Weights of a small transformer language model: 6062 steps.
Each number is 500 + 40 x the weight over its row's rms, rounded and kept within 0 to 999. Layers, rows and columns count from 0. Numbers have three digits each. The size before them is the row's rms in percent of the matrix's.

# layer 6 MLP up, 576x256, rms 0.23, rows 48-98, columns 0-127
098:479483472493522583457489529498474438573547486544514542509536517558511442526500554525452535496454514482464539533477536527444490443505538513543496541514505569500469518439509414507531532558456574453445471418602520497442461531503506553427491482583467495483436437578540509560516524538452555528505498484456457537528533465572490515448492519513500456526524473543504492504534507476505474500434
104:505456446525511534487492551500500535501480462560525576444579541511439478489489514560415493512509470501461483505516461545432470500537550501546478443515486493531547469525430530466524449500572495566563461482537575473502552508523449453538526498523523492514549547572491478552468519415548523463519503558539546496471495573492496437441439472485487518530435494479487536528441525503511427487491
096:484487473483497501511516518530537522480490479546482510540410525603519500484528494562530411411477513495564553482471520502465471508555448461476453498461524529554534588483515427520509503567567535531478494504460504526470534584493526419500541542518519485463566488503488540498479533478466487488529480464494483574531497573524441507536501410483535497541528533498491533547488517493517558420492
109:487468537506498465495449527446458488528486485458463520489477540527461470470536429536546480464478546482465476438476517505497498430532560543483483565471481496398525475497535457546543559469486529456503470463512565596518534596481536489469581531515576534562443435465430472529502504462547473476491525529542560533491529469549500465432453465537483516549473475475516459505441438511515527533499
105:542548490548536458460565469525533547497486569529497502512464509464537482513513550490476571567462443493495503447489511583461510532443517438385534401517512469498461518489487487562539485526494540416532473461588520500510446515487515512589491401450490532504536510490481502477509494432483503525501442479473512449524417486505615498460490497501591496519608438507582485549514477516428536443440
105:542526555481507597431548496501506451451528511527456525574476585485500512489459488436479529458532557441503527472497542483556538485493502521487603451509483504540516456507480609533562467510544470440489500456579502506463578511469414452530471551491532546461536484497518504519473464525422460475508534487497449451512507546511509448465540417471482523546525546485564545507551449542485447465507
103:481468469443528458459437515544499469511556565508545513528448453496558564448490549528475497442547551489459519448566479490513535473473521486488571502533535500432535478504500453471519532529544451477502507546489512462430488479449486428578494613470478497484486592479503487512534503493467528489535578446500494453581480472495526475433526577453465491558587453449536446535504478547516540458479
100:501509520474558484458455539446525483552459530488514463451422534476529500557487471549489568521467525508450490501495523519525498492533515446450475482532579496499508543431559553425534553437516523525478494517518510525541466469481456530440479490508530509472455551517487523517386457511478521488465544443498472505462418499476531499441478528525482492540496488458515512472482574497452476537501
094:501466528473579477539513478486566490454561435460516497491491514619469496525505512501461487452511500483489570483510551464564464470509518515514493609524583543513538497507522481451439564543522459476508549466532491520508442492565508491473503480505481491452469531553537532408477458539469398448398460498463504463481465564527432559457384540439503423533486460446470570565462578544548493483521
105:499513518514500492436504513460479502504518563453439518525460521507520440503449497416404502522463466550504539483430468510470443480463463453495408490435538532509456483552571468505473563510565514540454552503496471460526496490559506548418448480442525504430485499513442456489452484544542479541541519525507488440505568562438458454459525568505536489474451456509477538463536637539534502543413
097:488524479502519463571463525509482587473501549581485419530493524479518521502564451466519517427463554504424510515491509598531498433426505429533491505502427524522512475559489501456520451475590438490532534510548473477488520500529548456514464592482480510570535537518498455433479540483489474507502554534482478476545608489504521558514480508490448529434487507499487504541394519504482435448570
096:462478507450475493480487456482536442554459583467434535532456505472428486429525533537572453502464442489510500539499475482524478549472499515518572568524481409485499571535442511514511521564535521536505545537486512518405503495463519503522544512535490513574537441510482517469491491478534524541503458547472541483506492460530584503473473483463517436528431456552537482550559437409528469522502
098:507563460491504464479457565509482501414481520470541502554519512475498586452468489426518482475418477511468488566514475447557516557494416509558455507420478511477508515441470449450512477498524520544523438502457443454506426515549460499511567492498472508482436462597467493459529485521436505493432485500517432466499538480496553444534499543521504495504565532534483634534445425482456504518471
097:534492466577461486502554479472433456591557519487466559529442523469504518452414519485476445420492538487482483491479426455553492504575473476556541509616462488487500497533526494490426495454483455494407492550560462502534469443476375487531508411520501531528492480463507492542501480445496498501475565462528464475442530446554503534558498550491481526531487478480530477560529547489439455469426
099:474529416534498492483453497546473405451449512539464486486465450442474433472550477472507534471500471499510447527475448548466432463432432409543520549477476525479558465472435513503483524551475489511500503487456551489489515474451532492512531433441463478535453519471506448539499430476427496508518465473483481563477550508442557524546569527586538504463518478501536372407523507504491443480523
107:427580457462478486452453496506481514506504562531469508469550518470453478508563464453512509513463517415480487453506518489461586556525492529546526462509518451501478526521514543494508525499517484573531469558571445450509501469443519502489562512537456505445526543535471513487575474475508496496545552421442464487533460491542526469578487458507513562572548546526499478475558444500511458431486
096:462481496496458497503477497512446461516470503506462539543479548462449442526470572424521391461549506495487469484500531515563562471510468492537437500468532468499460447521454457593470489474517466503457510517484533474515477480519452515455545460523485479468535509457522519522479442479519452503440555470437533536544594472559491468563537527533495528526515512420506470564500505500509521466453
090:467472619477503506525510449505470477474534544558624481493552450418463583477529533433508456492509476421480601542501497534560448508512505405522521482523517463515501438499488584537479485474466584557451563485534498522527540490515524478454505524521491570456492427489484512554492519517516534527547545447527493501568473520550495533472496508473466481481528527457506503484425522510508528542512
098:459580484444481519548507454477511522471505472472450462540536519425465502507468520457533497556511562470584433406483486507473479446523485478575546420520512496511419467487485459510506566556517469492491465490548461526480459513524473514509562511523531526534530468491423471432465507477460459458498494587550531512557587496501485450485549528428506514503500538514511485557527446538509538488550
098:567530478573502559506501491578497379452503466552482426516529474458532451506557484463453505480475473474447502491545487523489455525417540489521449499569583443548475531491445527507444548513560516607477488536426597478525466512517404457455534509516535452456477545541514542564505487533436516565558490490552490528450496525491533572527520497464448503470522423436453526511424559558554531536521
096:485523470475477550435460480454516463529572516506496426522546423524538429569528496483449508525554509463520513488505519492516559451510490482467542571472462379537512409457523584420585448464482586549454530524461525525502509496515465499549414531500527571516496503545547489471529443511534455508472515500445503509453532508545498540517458545508486503411449454482520506495496541453561460557524
091:435520467478460510460403557465489456447506532550556526432488513482524476499491491473518501523479530537487535437507518454531529452485585533528463541500421493531509446499560468448504546528532497503473501469542500512486532459476410468491543519518503486476524628481488478469464471546481549572468474490491551488440527533456548450480507494540438524478474519455567643405490448442537460514495
094:457494498484450574409443442372513510492482565450523515479445497489528568522460472533519480568502501561549500500510463518537534463537512478410436535441496472504501467497490478478511492495557479530495524510469462484542489462544482479439433520513444534500462440497440483420547505481403415554434535474476591469500557519482503451518508487494510480467539458495438565525491560451519451549471
100:445511470483445509518552498430509478533488519533504574465469510517498449449454485481513500558492461507548462462554523451507532523521449466543439585497489570479406498454535495470509519493462380518533465493487492459442479393568517532514499493487591449480579462499530487540518535568548485479481522560464489541448529520525504532449466534513540501488562391502434537539499516500404510565527
097:473499515475468503447506468510479459459516514435530522432413487470435516527534472476546484479479516535488491533428511557513472506483664501506510410465496453472474528531510415518482477542514479588534478489541511475550466425512485540581510474536483439451492475490511535544514513433485472511523510501419532599522500488410576560507481488518534463518528478528483468449475526380552451469525
095:475467483475477498520477470483535437524493451460593492503501509494497516430428468506459470464474534488456481507513476501484506521486476515462469538516475508563499471451517519451452437428440458476526523483548534559488450530502469507543555543498515520511496436472575530522527525544512496551496539509531494550461540534494504495468483409480505510548517508444485501492497467479510487551511
100:483540594468576484504528443522505435517481500493450515545542462424513505477506490472457526520476535516517567503479487475463496418540478514491439544399518438574516493426487500501539516393506554462503544451482424485555600482531495471482518516554535552587520515458533401565402479477487569526470467494480450452503566434624559529547489553402519542517460456574539502536534501524451415519513
100:466517473487437575480438413480541576485529544470465501559452434478483498543499474496568533474497457457587526480416532493481523536460533479535547539529572468543438486537555539489460433499652512464536546464452489489491484545519521455519511443483501518455447464502474507570496573556553546493500465490471433481519471486423517500496520484498500555510463507508484465484437469525488522512519
099:548521508481482494547517493507519507448530534450531523464473491553494436438465538483540525483485498515516577441515458445540430464468517505522410500545496447506440538513527513439541484531479447542501508458456528477506478487547497473555510530482525473493517486539546462471494424559464527552428521581503494513481508529509407528440539478553528536579597434514511530468534448497551470494509
094:533506533406441483478528591528540501423451478470454516515477471520517487513578429483535499460564535387553499505537459513504537546474511538464498532505535413501450488523555508477429496535478510431563499466448550490478508468575497529468417485518601467542479468488499450573541538535554481592498481486549500507517423565437474549442480557483527490487513505497441460518527489512495539535582
096:522518459557452533553500469412501432502495429529457548475553514484489544548446496485473485515504581538520540491470532525487475510482551498505551549519434582456550447578430523497530514508469546531584492505536536487498488508562464452471506520456496543482462458509483559482471485442547471544467513527579512509489528484572529481489490538495534524443499542525501531529524472517582573442457
097:489475549518525480482541507568492546456644432498403455488517581439408534452479395519525492482490492543522523545536544410490485481526512494592474467468477584494497514475520498492552415523499431511501475493555482475482554553506434539498441471559491527507482539520517499490473540590462506446536499501458505484505413483500518499370431483511488595522439431501469513458480445564481529510537
108:477544526518451549469446485480503501483523572564516476597556478539516523554468497501402512571462498475498476445523449522478478629515579466535515538467491504450566508499542559431500520539456483520522475519509528539552436537511482450462507470494477554550525527541489485495497467519417457492515439499495559497503485437500528422492461511449428431518563449422488513503436541462540453481509
093:437536473480541555516581522550514480551484495457475521501532560513485498477519455481517453482467475493455453509482474555490488511492488470531532487508533497436532534476466498529461502463522507516499502564475487503482486540470433506483552451493525549499509522511512505442486520478485457547544432598529470453503534474473441524492512471482490519483499428485558516453608526576548417524521
098:518531521506561551541485458488513531483515542547489548514457518519569492579477507584482381468557454548544499557546437530525528431538536459467477446468503515455540506539536454511429539466573492466505456461538519586442541474503565508556512459437448536520562521490543563592478536473491498598452463470472513486476543434555554472488456515547460502535550539477496459500567515574509492489446
101:535536524545466533478472535447483461479500460560490412520485482570470477482511481412531542476478475468458476515549475505508539532563473520465486497506419538477565479559437551577472476531511507509410480479479482459472487467571521507551551492559568505517487482433525509514463477522546509502464480499535541460536493462475473500506374487508448520543477582516461496523592444550536470529476
106:502531408479474544521480450480466479564556499469459494528513469488526547474477463473425500583513536488517471507549556444556515520484432444495554422475532546517588473511574501539474459530451483470517473439483458497505435524501509528447548495516519434479545509508548518537449498515479490433445466536562514510437533503490499449511502489478457516470544463521533451551460503465569533524471
108:524467561502495537518465464499471509488501541540447559554445541532490548510554494494484465530451524511511536398468529547552494476554475549509502462543492562508449493519461538492569432574440525425426519491483558458498483486446530502482411489528433454454480569528455536498552514573519534462492546476417479481418479510440497514470485550501523560504481442497456489539418581509523503476533
104:503494578492509521502501528470479442529533498564516515481493492486480602520582528507489493380510421550489525464542488442448580448398511528440503521512506539489519512446491552564525473473466561498402536440490447493497493496513485492470467531533483561477507478491469524418418497528493434521578402527497511510510467441565561524496547534479534528467491521533587512460467457467475497514487
095:427572541568472554451517495471490449462487474540534500466543535526484563454480436536477549499492412464558556547506478523474509475503544496503550525447546490520483508512470515535490480454508476502543490486543482483531464463606528447438505408532493450516441471471520487462434466548455465542548503464466603547473410496560530398553465513426415465535495497521467450444457505484493532503495
114:466429533518519487555499539584472487522504456483430532478584486490507526600480496481442481476534511473505464478509484464467526431483481536491372547493465549423473558457528501552483452562522513509455446506487490536513461482488469537447416492518459472488467440478501522484531520440508491491551482551493485438576484478514489546543534543580504487495523535540434480541578513527566523498471
103:529469490430507510505455528516439464499465460473492552426507526486518546499520458487443524512516535421404531485528471457519496507544495471517517533518524503523511481469539560474497481573523457522549547490432456495433576478444461546564528469470518508464500517487522540517499476433547476480482512536537563459518561576486577557512509515470483481621461501501509453535507535551508521527488
099:573522469463492479482438574490568509485466532454546530495555555555490503556497467463475489513508448496524447465488462446481479558546533488439524497527448470527544469554468532475460496500486511529491499499512565482466510496536434542478520522512537529471437495465497514418491492511519590507450469503509497491509500489516445487490537484471539517567453414531497450466452501402564475398493
098:438494416505557540495560514506546518533518521492486465561516445508490485509515491546431450495426499534522508469507518501492501475498434505495529587453494562412487517488506501523545498554502515491501486478481541484466499427500501583539518570487429495544509553479470455465540424438494449519521608502417421517459485566539481488520492547488516534490483437430563580432491450493501458479516
099:544542526470462475508434490446505509582565456469497485477474502586587506533464496476524514540544526409568472506552500511485548535467461487471471567484481441473473514450584441505481491538489526427512455517491489495542529476556497514493515513571493488538501494582591491493555477519434521512554523484490419501465525515472491501509576443457397480478440504528535576475514664523578477456559
097:405509517533507505513440423543533473525401469442580498505413540506596513503519538483593498546526487498509534505477541451517492451579512509483484485479510558473606461539519477589572479541501461525472562505492468463488532538481550530481579468488489505496412500467505549513556471512506490483452496454567454519465511442481515438448470509491478461587561554526525484515560442478473474450536
097:560559527492497562519482510557545476476511483505450474559574458478511549497515512655523481514483478435498450475483552500495522463503492471527572512447524496466485537560517510476467487459468527548513466518462527474501510461453581479489568508508435455486458493494487461588485537531521499526476489487457526507517525517507466472482506561504557514459484507485535459450562444470526475475566
107:417393501449519528494503567448487531482498506537522574453551524500411467562516514478530436492490522414438487587438518507421541427466554458534516536479563454490481512562485508495463415587569578461470496502467550471538485448472468513511460480509542519511459481478442463532413538514468519495436436454527515477526489517488523523504533505444510436556496510487530496459473532546581457478487
105:531538507440538484456500507515467589503454535424544534546461504533522549491489479473517527504502525492574409530508473554436511461490523450499497555459503449527532472437530503467497500506528491598422500521483433535509507511500521471531485497536512532529487495537485498476575452422476496447462603521528473462414504478484492438466401495471416507562437532485534499546546487497461435488451
098:511534485480417529557510491394542491548432516493523468513507535538486474519538596558556474505494532547442457478542524479499516509459545538500538462483434515452536429472490491440470464570464435490468513539463473521480482554533455463550428494573552470523488499490596480487482473519466466557487511420411464489504452475464465443568561517455474459479484522505533542428534506526493485452481
099:507481502503581516543507489483469556487494521504473518493452488474518556423578467505588485530404425473415574521504560565508502508530483536460491450440495511470502479480475535480474556567507558531493481532463518547579410553502439482482551489524537554507559463514388508489502478477533441508380552539514532522407447510435546506458517521477523505507518519496441492517518523537484559487554